config = dict(
    num_hidden_layers=9,
    hidden_size=96,
    num_attention_heads=3,
    num_key_value_heads=3,
    head_dim=32,
    intermediate_size=384,
    vocab_size=4153,
    hidden_act='squared_relu',
    norm='layernorm',
    norm_place='pre',
    norm_eps=1e-05,
    positions='rope',
    rope_theta=656000.0,
    rope_fraction=0.5,
    qk_norm=True,
    attn_scale=0.327,
    bias='none',
    tie_word_embeddings=False,
    parallel_block=False,
    extras=['local attention windows', 'shifted keys', 'exclusive self-attention', 'value embeddings', 'hashed n-gram embeddings', 'short convolutions', 'an embedding shortcut', 'learned residual scales', 'skips across layers', 'capped logits'],
    init='uniform',
    init_std_qkv=0.0662,
    init_std_o=0.0,
    init_std_up=0.0662,
    init_std_down=0.0,
    optimizer='muon_variant',
    learning_rate=0.00924,
    lr_mult_o=2.0,
    lr_mult_up=0.623,
    beta1=0.9,
    lr_head=0.00473,
    warmup_steps=65,
    schedule='cos',
    final_lr_fraction=0.03,
    batch_tokens=[8192, 16384, 24576],
    max_seq_len=2048,
    doc_mask=True,
    train_tokens=152900000,
    max_steps=10304,
    dataset='wikipedia_en',
)
Each number is 500 + 50 x the weight over its row's rms, rounded and kept within 0 to 999. Layers, rows and columns count from 0. Numbers have three digits each. The size before them is the row's rms in percent of the matrix's.

# layer 6 MLP down (transposed), 384x96, rms 0.0709, rows 278-383, columns 0-47
088:476432483466474516535524510448545544456494502586508409537494467454539595481518492530512494500487470559428539515463547473409538560537564451412634
105:550489506448484517378498501434546539564476538541563484545543489557502505549528498507487528518436403651506507438532538513491491458530495576500406
117:417553516406514568510409459484496440582597446501615485438539490528495473451498583504458498542526457470484535520509490502456473435552588434523411
093:516570475459569445530583534580508487413439573628538408543463498539497509475439469488514447465479574567530470498388476492494471460443454551552555
094:450418541526496407471504440477617511437575461472581521441492460541463461514486494515488504452520456435435457555556496477517554495527519403463451
107:577494542510473511464413527496482520546428452377524440532467478537427515478489579479458487442430413491503505444559406516515553466516466479457489
111:566512499493488502557392480531486557502456448256488522432559539563452525490572471460484517500470455488521506460476518504501510530525513520535432
115:575557461489508519477657539356510469554496499536590465592412474470533446432516491486480458501433395464477407539515498542549441539516552557495527
109:487597523563453458541499551399515523444440568527528513565517537551468534511458545446510476460555517564496498478534505579528517636475453420491396
117:548475504580472491550469499475466567483496527758424484536485532492476443423486533469504518441499554422473493517540500490417538541565544506579488
104:478486497483556501449560484534462482452453497528536505465530516518521610385566550540451495518476465357478488531449445486492506482503529510570437
089:508487547537452489408481636527502511532519510467513523505443436467511442546532421599472425457487478603616481487437564451541423459442480540470502
117:467561512479468512550571444562389474499571452427521472498440478479493468461440462537494624557537525470462488541490546514480493491577496528459506
090:480568527583498536474489568537460533522483526516608522525563568493431549593516473508510461508361537582511536457516386521415462477515562417515620
050:517581430468556467458529476500426467472444525520416450493574477371548418494498506557437543479463565514507527537408462511533469510440581522416419
105:514552463637504509493432402569479423550423505402516444447431487568524467549518511519447501511555547501506504498490525515573394479547570520494578
083:535486549532394573489604499442496478489463555587469608529510553599480455561468424376491479550437489523476456527497445488436425539545531545537447
085:356559483477537455562513533526431443520385506516597482539431473494468545524492437507465540605537458504474465499502414425467539597566519531404595
080:535572567506439490482518550526507460503548502474491604507515478536499522531481504436471503418510453437542563554527438528467586485442484513532517
082:534498481520539409440470496478459536421465439476516440580436513461472541444386555469578542541485515571453525462483485545538504447459515538483472
117:406546478521552515462529539460490470486482491523480522594501483539437532557524506421504485523432494529553465485487613462591541530541576572458448
117:534441528525553616369483514448582519461445491429573517474445508548436499483515539453495473506509520525415517441513441508485496507351439533520520
116:515436455537568435503495566590514549509504550601466575539498487480394514469559491505450527600494506587560490419521435508514435505509516480392535
092:478443573500478476433415423552491481488596477560481513523555430514527523483529479535540498512524477424458480466500522554487455472452532512449450
092:454528482489481457481490556552554476422578529539453540529509505505528497485496434534480531535418517555559498555432439457511480504494482539600442
108:581406535463512513397482579581565507521524564435484433478547498461554511476442464509457534487555494500531446428543518488479447502498400578470522
092:535435505467568479465562502516483484476452497479600515484468505506440493427558548485541506497468439492465581534428545532575485555582541578383532
098:603467491543471421462501368605564509461498481469529490552460537610449496585450450474437498528493482451524541444535425505486531564593507445519595
072:590541545391433524501482445489479523381522492564560492567508557458448417502535412552554458517471435438568512507445434441506538499469561497554563
097:544447588578526458515471535491459458500563510505508437476429472510456446531534541565551553518428465509435495431474529570420542565449433533519528
128:591513429570401498535312499496522453492520475464516422523601461530443449424493560489514537472485537541476526543522478499512518474464547481541521
095:481473510489500532497544442455416596563463566478513528512510478459504442534478421603506524458470516496554572509429508521496492482523502610429488
100:410507463511544457527483598494606534495503569512575503546566538524548518463459499389527515529459575577522558486563501467514486424535425530500465
081:478477490518615523422500616427399567452542428510533493524484547445523549627406458446524513487515464509522544469569486583475567502513548482553532
089:463622447460520441482464538513442479502522511510501575484510494442544543484542460468399549531465466436547533534499480519541515441614445581542499
103:480432444508459501430467537548474522472429596412389499508468518515591501465480532370524529447525451552554487433510482497507511540444619428394549
108:542458432518497568508496553520413470516445466622471453485501392552506457463489513583498559518478514463427486487489466588527498447470470554490469
102:490460546436477487452530371511547542466517485599545521485485549600527511592443641481532468479432601499500412520487582496470511513449435504458550
104:498476458516492435391591411532514519507464417721586528544454517478486471527441480521468462548535485542461539540496497544480577486463467440461407
096:552540517565520502492502493591531411551598408503432443415509443501456519604575470453547440586461484483507547515560578513504428498522470593458422
103:465475539447526490454540557541525484587534525447464550493488416497500576466549496574644520510487489535431486540483552468479517440395468550510452
109:479484504460516508452498427505481527577556508352552539449576580523534512392543471523523472488600534473483434515470496445516561416487511464505440
081:532553512480447447415479617520582353512526529546469466446440398516502463514463534555416500451528534528515473473495506453486561576541400503434466
088:515502443457509458534604552495537412513542557428455491609443520470452519498476529482487549460601524515495494446457484515537541524517523500557551
121:510462527481466464461464474512364507495537432497407586516562549444519518579476514530467500501550399518536466528584492549489520514411567547361510
097:602455547475482485461454463519347494396500497533581532520511544468508450519484484533498399580569486477489477512549457426590475535601506509572491
091:481492525547505549459460462546465478471559507522482435484359426451430441593558526422506410621444487522427538569580570475529498552504455527541566
118:581514470524510488615515369456364481496411484476466419512556563454482457515574531520509579577553528494547526546465589452577527413448567533427549
108:498485460420532403454449503442603453548526520513605500548421489530539466446557475537571536480481490585483538465466471488501546540494476533481477
084:479430496438485548554488490425423538413476477452557448528541559607446459493470455447531556590464510521472484530497502452558660467442553515439531
091:530507469558516450504491475542352507433511426429477473595469535560485596509440442461613497465511454491547437464514486506457502490406537512502548
094:475494559542522538593477367476526511501531500450475573512581525489433460513437552548501492508621522485461453618569491477463531553493455542519547
085:608442458515536426392577470527402527500575572536510532510487566497482476584548421548600533485439570428489455546510493582492538518474454441470531
085:429506513546477473572514459554480432489401570379469502514581562474514488466546459510524497473549385564567587432499462478482567450507534534516460
090:510535529510505462565553463354493448523434415437491502457488594517595515481576432442528507526524449470437544457510473460511518597535489575421521
047:573491449518471439514518447575398499465521431482423543572513528519469426446540541495413547492480493589460433540407458529519469512484570473535522
111:472561522544411553516476466545482548505464506460484607520527490460552487510507452464519429490569486398632515425566423488558366459555537434513456
086:573503503458538462589468472476559527544475522483505462426476544512556529644443405545522455482511529483496594490478529536546498523504470432462554
106:603482461434440513527509508528352541474454463510564530470459563472506566514504534477416468529447445568495484487518512518512481487607536421467432
092:490569471519522602369516418598368482434507509480524570545508488452496574542501552525587574539443482514457539454459548418482451582471538557490531
124:515458448566473604582484464452440472516484513516510534435529467555447486681526468488567506534477468458483450396475494450429455458566521502448570
095:470566514530522546467556606463508522456472483605475593430477471530402502500500490519499530474538406511469513556554484507452524457478442433574433
104:528433617468525411505525510507558490532565477439528539433446497542541500505494491616539428468518420540489510496438505453523540539555507480479492
107:486526431495549474519488525488561518567451431466565453518480489503551523459638466446464389546494469455486516474498483479482439427502536496475450
100:526543516507495498594478434511490509577513547665477578454510429461438435498491391486530406515454491592547490469572463551516463459532587420486560
119:430573499448574485481463535526582469553452467354519441555471453462538535436465516464555486479480514503543399509491446456453519566550526440459558
102:451482415648520376495453435476501513563474594547498570464541487534581550474457425494538499483546491466564486525466453472487530497573475456477562
009:552544434517509581438534632464489535499442446379547463498403490527451419547501469462531467552450445429521588418522426503508509548303471523480553
061:416541551624470567513566475455424561526441555537524473539485522444534452456449488605522498448409485536460553425410499485447536422554568518503476
107:558475567424532453476505418446456414494432580477504384519576392506563427451561506510483506562464499518486515550502425503625527531491557520521503
091:425521414513568430556412505564626407534481504548516525411414432449485477566478537539504547477479570497440490575488554500553520396410493445540571
106:455436439508518530506526453518565424539496461418449524505472502464491492396533483458427467603547519514432470487512540451561462539489567439530593
101:444518493560439518512583477605426560452493513476514489528535454488529416394496465535598531486561517470564515441489421508540514443492537542524505
101:411459443602498439642513543412501522496552492509427541428446489515571462434519582465541561468519538563460526529479506449481500505530400485548515
095:415510511571499454446550520512468522517540521586466510527493425383424480525504527414584473514544509552472481594509487440563576539585525486488530
112:504400571486478548513338484405503559557556455615485472503517507539591471555528461503550426475489551512523539615444447573551440514577464484492510
102:465427487553563460534620496553455506429538434362544450520483510564521485584434484505426452511448489505517518521426514478492464597432482521586422
110:463506499530539576507432389512511411504508518405498509484494513424547439492478535444448440538441426415386507518499469541458575458530589554508456
083:498489541586557472524518567549562488517566573510490577471480524550439518526439580494460583458507531447539587435472415525442503577405501458498375
123:481517468568468502533634475487363549473487514671400505450507468577558492379443494462445526479481506519410552440505544462546485499574494441578519
115:554444416529435468580534470494469462545568554470424504550536504441478462454547478512596501466495423505583520493555450490511438540498476535448520
106:597562525527449520514462505381510416618442392454542459510467423471485497531524521451540554556531473476517463514418539534484566489510499539487580
096:378503544497578541513550558503508513553531469426494534525462578540505442487558446522489523481410500447448554567528501460434481530416523500618371
118:486541524449505516520599617515427518483535466595400485498434486513457516565543466552522589529490422491531455465482559519512457496501501358584533
081:469526522446500469484473466466524434510487444505570530485563402490586550525415537492412491465512575568473478520492530454479477487494472478477519
098:446400480522462464478546461558555475453661525437520555541488472537451513445504408556509577465561493553480483506527468563412453520481479385548473
097:464552485450540393517568431492479454564394446469529470485466471526570436510484496460483417470444494523547564433494484545486549505473504453601516
085:499510559455568625515553421549543559486479458444361504469439454479549534483456438466537493494513485511423477465577468480450462556462567522583466
109:544507544443526517445499501425522434424452509490500440453525561523453471565540576549435514465523484495505514561509499541539495447489534540457524
135:481527486530495502498541567518557533560459508645506445539515564356448449519529484456486550493570485452509487438522549436443424427493586547443410
097:411544489553437449558529525550572515414401481417438528537518423496586505565470483472531432621571461477468511442500469521465479504468517467476400
104:441539497451566507534550483544566457542569455628491559400562444495502545562459468459506535514485560467499491663482546526471562490538394505478398
082:448604501448436518456468430467448550457554559570500421472408491477456492483538425518518415594532498499483566565427497459528581479544540560451425
071:503535472514493477463657521570442488403450453503554472556451506488516470437486590524490528563487488415563545410441540522526479528498485450508568
109:496504488530550479491509483598534489498533446684505461488467574471568585494569516447522495433620449483439486552558473482542571420480527535416483
126:420526542523550552523607471435508517478511498498434613481558475464513447435464470434559598498583501506433448521502446536506542548479560437413485
090:428491507507467466566477475458554550486468485495457471507418580474505533571409508579465501465462413453373519587480493513554484557469512462440619
123:438506498504495480491556596509537555560522374498465432416509440465537530529562513456437509476559399528462543489559499381478435491480482505510492
092:459516518484633417494492503506395522535547494461556523507540510513503563515488430503536387460547454451581549541489560553439475567562540470446447
107:498498521560547510411483529498489409409462452769505537530541538513439494522517483553553455461464497473435544550524566488429551542484537506502480
098:533471484477437439474535521543455472531445544498532531502453540437515616393504469487425497519511451350530465486532460538458550531557522433510496
113:539488476585485535460481569446503505558449493439497473457455661496474479383546511380589474499540538539509478438455530471533472506428497562522523
074:400491514530528556427582541556663542540494497510467439408577470422513478517439524476465486512446509523499555463508482482550479582553538513478464
095:466462560536498467507446576492408518616526605508539583486458498493499550534539491436514480555479488416458433495464483493544449537527452467548346
110:508565554460487562490572574524533462550463561484443541495490573471447445365498439492438510483456445542588544499640503524456432500535491496469518
124:475444513554520474446397407526489520479437468559469644519629467425403458502602479521556448551514460524506537481530489488457492549448559567453549
# layer 6 MLP up, 384x96, rms 0.194, rows 279-383, columns 0-47
109:506504474407503489351522544440528500533492467555489521443516542531553575483558436478447529438421505515523462487599577645468588546500498455509525
124:506545499442511519446453501522505473550579440490626475459614454525511506452518521512460504543544530436538507560538447508416470500542569416574438
094:516567459523448420479493463543494531546491504472518505422488489476507474505503468374522381465431468462530491468381540499533511459567561612566434
098:443504582519581474425545423485571470569448560522519531499614515502434481511487511486450525409536432478498519529467490546519443502516512431382509
115:590532497481486460520455517518486453574442417530463471429511544517480605549407513490564476461437434445468526493529415506492530476445450512432533
110:538464523428535623525447404488454515424478492515398536469478575565457414415438478520504489435466467527509537516532531455582523594501547513514477
101:463480499528524491534573490529559511547504518510520561487569493531481433527499501441572413545441423419498411566494493441422560516469488488426622
098:475447548454597458420633555544593503557465435492554504479490410435448477483539545479476481590513495472447426430454496479595495425441384446518537
101:483459413570523480419449419535471530423535553557468430468493502520465472510461546537514555436538566419489465433507498596491428539584544456636494
106:538439472454586431383507482561506528524529471545470530378544468510520557392446526508464505549483497464496550550437532506529489495525525559558516
088:522399475423547435595486483499425507434488586534552456438504552486391486438496470534529583523439580502491540513480466592428540377578500447481607
117:410539507413410457520578491485473426495497538466417505530524533479506504476588501531520516594524469499435418516440541517504486615583495521508469
083:470475598446553472408574487451546627500520467482532533472496504477551469470531468511469511468561447548554442507426598590501558399488443552472467
054:562568477467551452521566486616429497539540526450467477489524435512583498486494590450480582559563468421575436557509518445470440521530430402429537
107:397546449522577416475382471516504514502495491527494460455465582520540435579483505581561597509530529430524541502559456514481538583526514472470448
090:489508561491532493481502509534515508567509521484490492424467531518437445542488437509574533518498452436646389523537379490404387498547543509499400
087:619421500559488527477583497514494554544555538512536629504511553457510518473523450507513505361453494492486527492522549574549570364468441446537455
092:574488501518420472529470505565558572516424509537518581509576410521473426502441477497436578528480502440520567561531448581488626447410643565501480
079:504486469463425493534456346538490467493515450603519490482420521527569467532449509488494476519475503443600484449491547524561507539482457442520627
126:378553481505461484447533483538548519416538478526385431510457576486519563549530475489536442447463549529504426495514581582521420520500532473418494
104:540454516520448523400465436520504514539603500516484468450545545512483449532474523482551519435491436538510482479514423556561528571352424472457553
130:490423597432501551451499507501551490502482483517466514488500468489409500524528500472543565579515467532531410479554409506563540502509469389491382
095:488487621481506470442449432568507439473444538553504472472517554584486572421451501448436478474481489451445534519515480460449451527444616501541492
090:505493445425490397479582472498560600560594506465512504486542461482403399501460524479489468555478524491603468506507569542564501477498450521468487
091:457433468523566532552512501481556487515494574431574471532554575517440433523505449516536498452497483496480412477539581563457556520505437570499409
091:486470442512639500478521587481520519527464575518516603514526492511532422584433512577452422455497527504527482526374521617527520461461623486440511
101:453461474494534510460535502526663417520440480489475596515531496498538580508478456531498480429569540450387554570412582421539531482545407465479549
074:507552449505480439457508490401564549444511468481417561582571574551486565492540441418447493484523521461528570460493456435486456437402376457522564
107:634485476593513467448390505528515496505572452521496556552536483523477549484488503584515562466451525452411456516505592464479454531406457468530496
120:532519554535422559483389499520452509586554439434529555421526442555423426448485520518473544524510512469469454599475499439526538478388441532455530
089:485465478508387500428513441456497443544493540535548621506549467511526525503419475479557388549469455508501517584472612461493552529481433528395512
099:474402462445538534508521506493547490552405533483484501503603519492455525508483507553477453384393494503555495504481515445529442518544522460514592
087:535496332519453420487540473516541520489504494547501540529519414541466595426544480568515573537501547539546531531454443504599478540533404480419501
090:515422588598467564569446432503568550573476468467504422464444622618510458478519444480467475473583524499557481554475548479462534530456550465455461
113:516449419409408562478429542497518500552452549560475490477575526512555534517499526502496523486498481563557520638526529606438497392562508454431555
114:523565582448456559536539466519526456464421537516514466525482465498513538556468447483485398434463500412440505511496535470561380471507433552554503
094:490454536494442493326442411486456587473526420477533464511492571562532596568394624584530583507476503391527475530524528514507599531545526477498529
097:486402500462538542411420440520532458431428493533534551432547485603481562514537430551588487549491519568522533519443544554528436519473494434475465
099:479578465534422588514518463516498494517538454515410503535573505555465512501570464453418603583483549437431526534410642577468539496513569558458468
096:445478514522417411525556561533519463517481538575511437502552511491595510559537487531479507486516452502505551457495516496434546606433512596469487
095:543453481526550478548496513500410438464450485518526491591464476458472514578496488575447458521443469541483508515518493528495390481503527553532557
082:563451499415439591516487455551563477510480506574489538521404481552542497467505515543495440511390472541490517561547483457509601479444474524565517
090:563506493555519507405487582480524463566546468563430448423409422464488460513456554440580465482462447478431578514539477507464462466465558540487489
117:492469526517510481442451403517391425528606412513427557514579465544513428588436489463436491429466471514521473475505528450514415524420485567448546
095:528486489462543517534498462436374546464471512499548499532498459544559523508577477457493442526583528438575466503568478481544383474418538481454517
092:493486477449505512471431507464476513484472531538507495502520545496534480496501471436533516562562471456429538617513506533566506525504476606500435
115:572536501508501539516572520574533475559395502508535452455548544419559490497551468495510448558534537510495484549446497623516436383461557464508502
104:531526527488469455477492489484522430563464510495498460523419462621538573561565414634578518489447533502473507522407494445514519513410528558432517
089:576486468463407540472518515558475472500442544598617479518560464502455393570478511536534465538499549504558402440449547562463470541532503450598512
091:423517499431594480507508516439464423598499448433459602541468488472463449494449529495498510564564428507430527566438565502517573479486432515547454
099:541533452449438459532577558469566479499461421457506578541393445496521528439499481409502409504505450439468428464518491604555407516479458447513408
084:484511441464538502526472524420474534425533501467481570508487380516570567530473536509364503496455488535504547528478449467540514411561636526566487
087:423423530567566522620545453468510531508510471421403475567541564504551561509516577580573491492573557556525483516464472494465557514501509549567492
104:439567512562577548446478443377537493432490531429537487441498542514477441502488510511547501486491507498480476486642566523498543583567506518474518
053:533587480482467506525510474471562464401444457617436504487451438515482502613527483435518547590434512481513533527463465517478490473471514489453577
123:512549604532485482455485479436493543552499470461543562520492458512469426493546509557564431571564507427562462423571458499525451524519574402595459
091:507515546450383466436534472506459506450513628539495483559512517453410503309632571516487462518523449536562488517520476553527453488473541542468556
107:471476514592491505524528523408502558448454530436474480478526499514524481498516477391538429554367555465569436560602564497435525528517413497506557
093:435398454471558535504484576469514605518415480586456433518463429414432432484473535612537478526531478497519546521472567463426505545516423528474424
128:565516422501447538505467464511608508607416484564464540522550409511447506532595560404483573483396406546537500521515580482494455457575500433524490
098:563453462521520475455510508598542436524520512457600456405512474531493481454491418492412465494464534497481542473490525513516458546496471545524499
119:517496530544526583503426404518558546488545487498484545479514599572503516572562535639540424465458473541561547545467454548508517534528559479424475
114:462499482507481480520403501466473516540531432509480465447461498588505488428642546479442481444559440531578478459571508504418423437572487541516549
093:496535466532495536382443448455527480470577523592590490512462549475577497568502412531481429502544512520487421480428541513476483513450519465455427
120:458486496500445487454434527620492443584564466424555438523485426505531498458589410492491470498494503558494513469543542513461423570492539532489512
112:413578573526478537467446534521533574569561492493463518477539421484452500493532488475481540457553454490566398485441525539557508524438482560434458
022:531498549502477424551536437491447548446487521506414405438577549432476593470576558451560427448433499579433468583512527469499441464489469457404555
067:458493453546495402491612572443471470497533377503421458538477553530473536511467441467486468463541452484487424524520590477515525496585391514390575
107:547480482466506505397444483530469433526522522525497416451550459519520376449574409487473447482504504502554519510530481532583463571480477566497473
105:435533503546475552602469540495548523485575476572504492448511532444511450428451433576546398483505469488543467558458479526516531632477486473549513
108:482564403507425621486467479522577395541568466449434521607532551449516499506539451479495477530481608479464525566483511512514452477535576467452416
097:530451455440549435584496483447503452457482468410483535508572560518542562540477412429484577414389440544457462540504483507518458560521489544473532
116:569513503535417562477486573505510474474426452443566415512537461547442478655476538512575445387563566576497548516532498448464419509447504573448423
093:504494628504508467538442526489488479494542433508510481451532542426523567548547481471571542405545519509587396565496527508568522356529449598499540
100:548542613504493531525395494495429498531496409512544597502448501470542533580429446479525521555447509533581465540478483501518462460558442516614543
095:461500473571513397522529427446515389510537464487436507443446469560533547560508488472443464626469469443555471518531459541539474586507519534543508
119:508412484415449598424488385532455444559558492482509460471472562402529437555455523456475397473556433538448559470543566525464525471507472633488462
084:438613490458474502615451577494462447467590535495435476515534534475481534485472499502551430522479434462628447487439438526505498555373518478452493
098:544418541516508514565465509514438460553609476574508526406514453542563409526474498499527479462506551501464530487481557556471374534525503530526414
132:459550487472506470597466500544423500537611460484549562479505459569416517515406519561558517460559405404469518545447479492461486459448488514524518
114:515592487484481478470422455435535447638490366560483378500524422509446470589499558428602482522507447489515474464535550474587566481443490495470543
086:463451504373540406522531522582566452508528512481550492550473468483506489521551556388602480527455513476528611554478502560433514430393474477451537
129:437513566395493525442489574490468457611493453563456457534456507545474482501571453563553468535512421431498430473494522489504466580493523435537521
088:451586504492475519429496455482572402524493563461569493577554540562449491403452532537466481600486428542493521523503431536437536516556520396501475
101:546507565490528472513560471489526517496505486395390525537398491541491503587469572594483604503458495399418440521483508440606442567489537471502592
095:435465520525422447542480582456483548507441539479444403513512529554498538480510493478518484537500498492483524553523435530462423495464532507491496
089:453469455552564400513496553475535447529480363427434540532492550484516571485504524536458592583420496540475457480460433488478549509442486454395502
116:472618480523475449520439535562489506578475400419554474513529472487538537493594569508591479590543438534396464476519485458450474535433474504491520
120:521427553540457556483529478537504472555501471568501551399571582366544513478493509504444573532458491484491444476485560498567491424468522517514527
092:487474442428479482514464463461508422503441464443408603570448445435508445387485415534497546548596474509473547545539424509483510569459468488511495
103:558444474522532444538536561523553522537519514599628540601543467498431504449505465532442435437542445559372565423525432446520468518558513553534516
081:516452419431521532615467542566482479483439498559512529521465482551477479561533528480475623422591445529543516536403496454453466499458364449389495
076:519477469491530452549609593437477488463533431460519389478540579505487516506477612493558415546427460461595449472508479461477490500473513562439539
099:546470523396432489487514575441528538485525501552434547478521416487459429480421442604456513489540447527508490461466475544559539552450534465395538
114:548471460489575560503503380517525541492492503541464550505545419459462554558515541440471507490595565481482492577554439491472408538567477469505509
093:514508519475493619485481475531588511463489515578411554511497594585532519481515597482436503553476443484482461442425487488462538571484625434494535
119:429468479524495487549469512501515483584551433516484440455491443481546567591480593502511448386478479519437586467521479398551431504529470537504528
090:616497496517444476517536472454501454566483528572399469437465468566469477571452529490494572532556481561494414516484457516545417480431453484444492
089:439522526591524430415506412563514460488507366586513546502591568512423601458597466467510404484508563497555503481524570438531428549474472488499485
100:538504460447482478415531528522457447518555487486504500378553540439532547539525536504537582555480498487471404541481558535517606441473508493558461
106:487528525497499402507502622546504516492452461448395417471465484437543560428567469459406518625492568566513457540579549497509453435534510473488547
071:524488480553628441576505509563450512443410419449554495496545471441514490511582511546466592560500490533473519459506463459450524419441415487426438
091:537489496465463545488568401541438479453500444464486434530432564447518557478526563541487542497495477453427483471530506498582436544518478499569435
119:494506542560609470438498534557498441487429568558404579488539503491463459469465485463419482468424538514560590546504436424567380516518566549473525
095:472545466482472476555531596495568457518531594376584425491499532499520448451483603500440526489479537522512445529438499504598505433552409463532468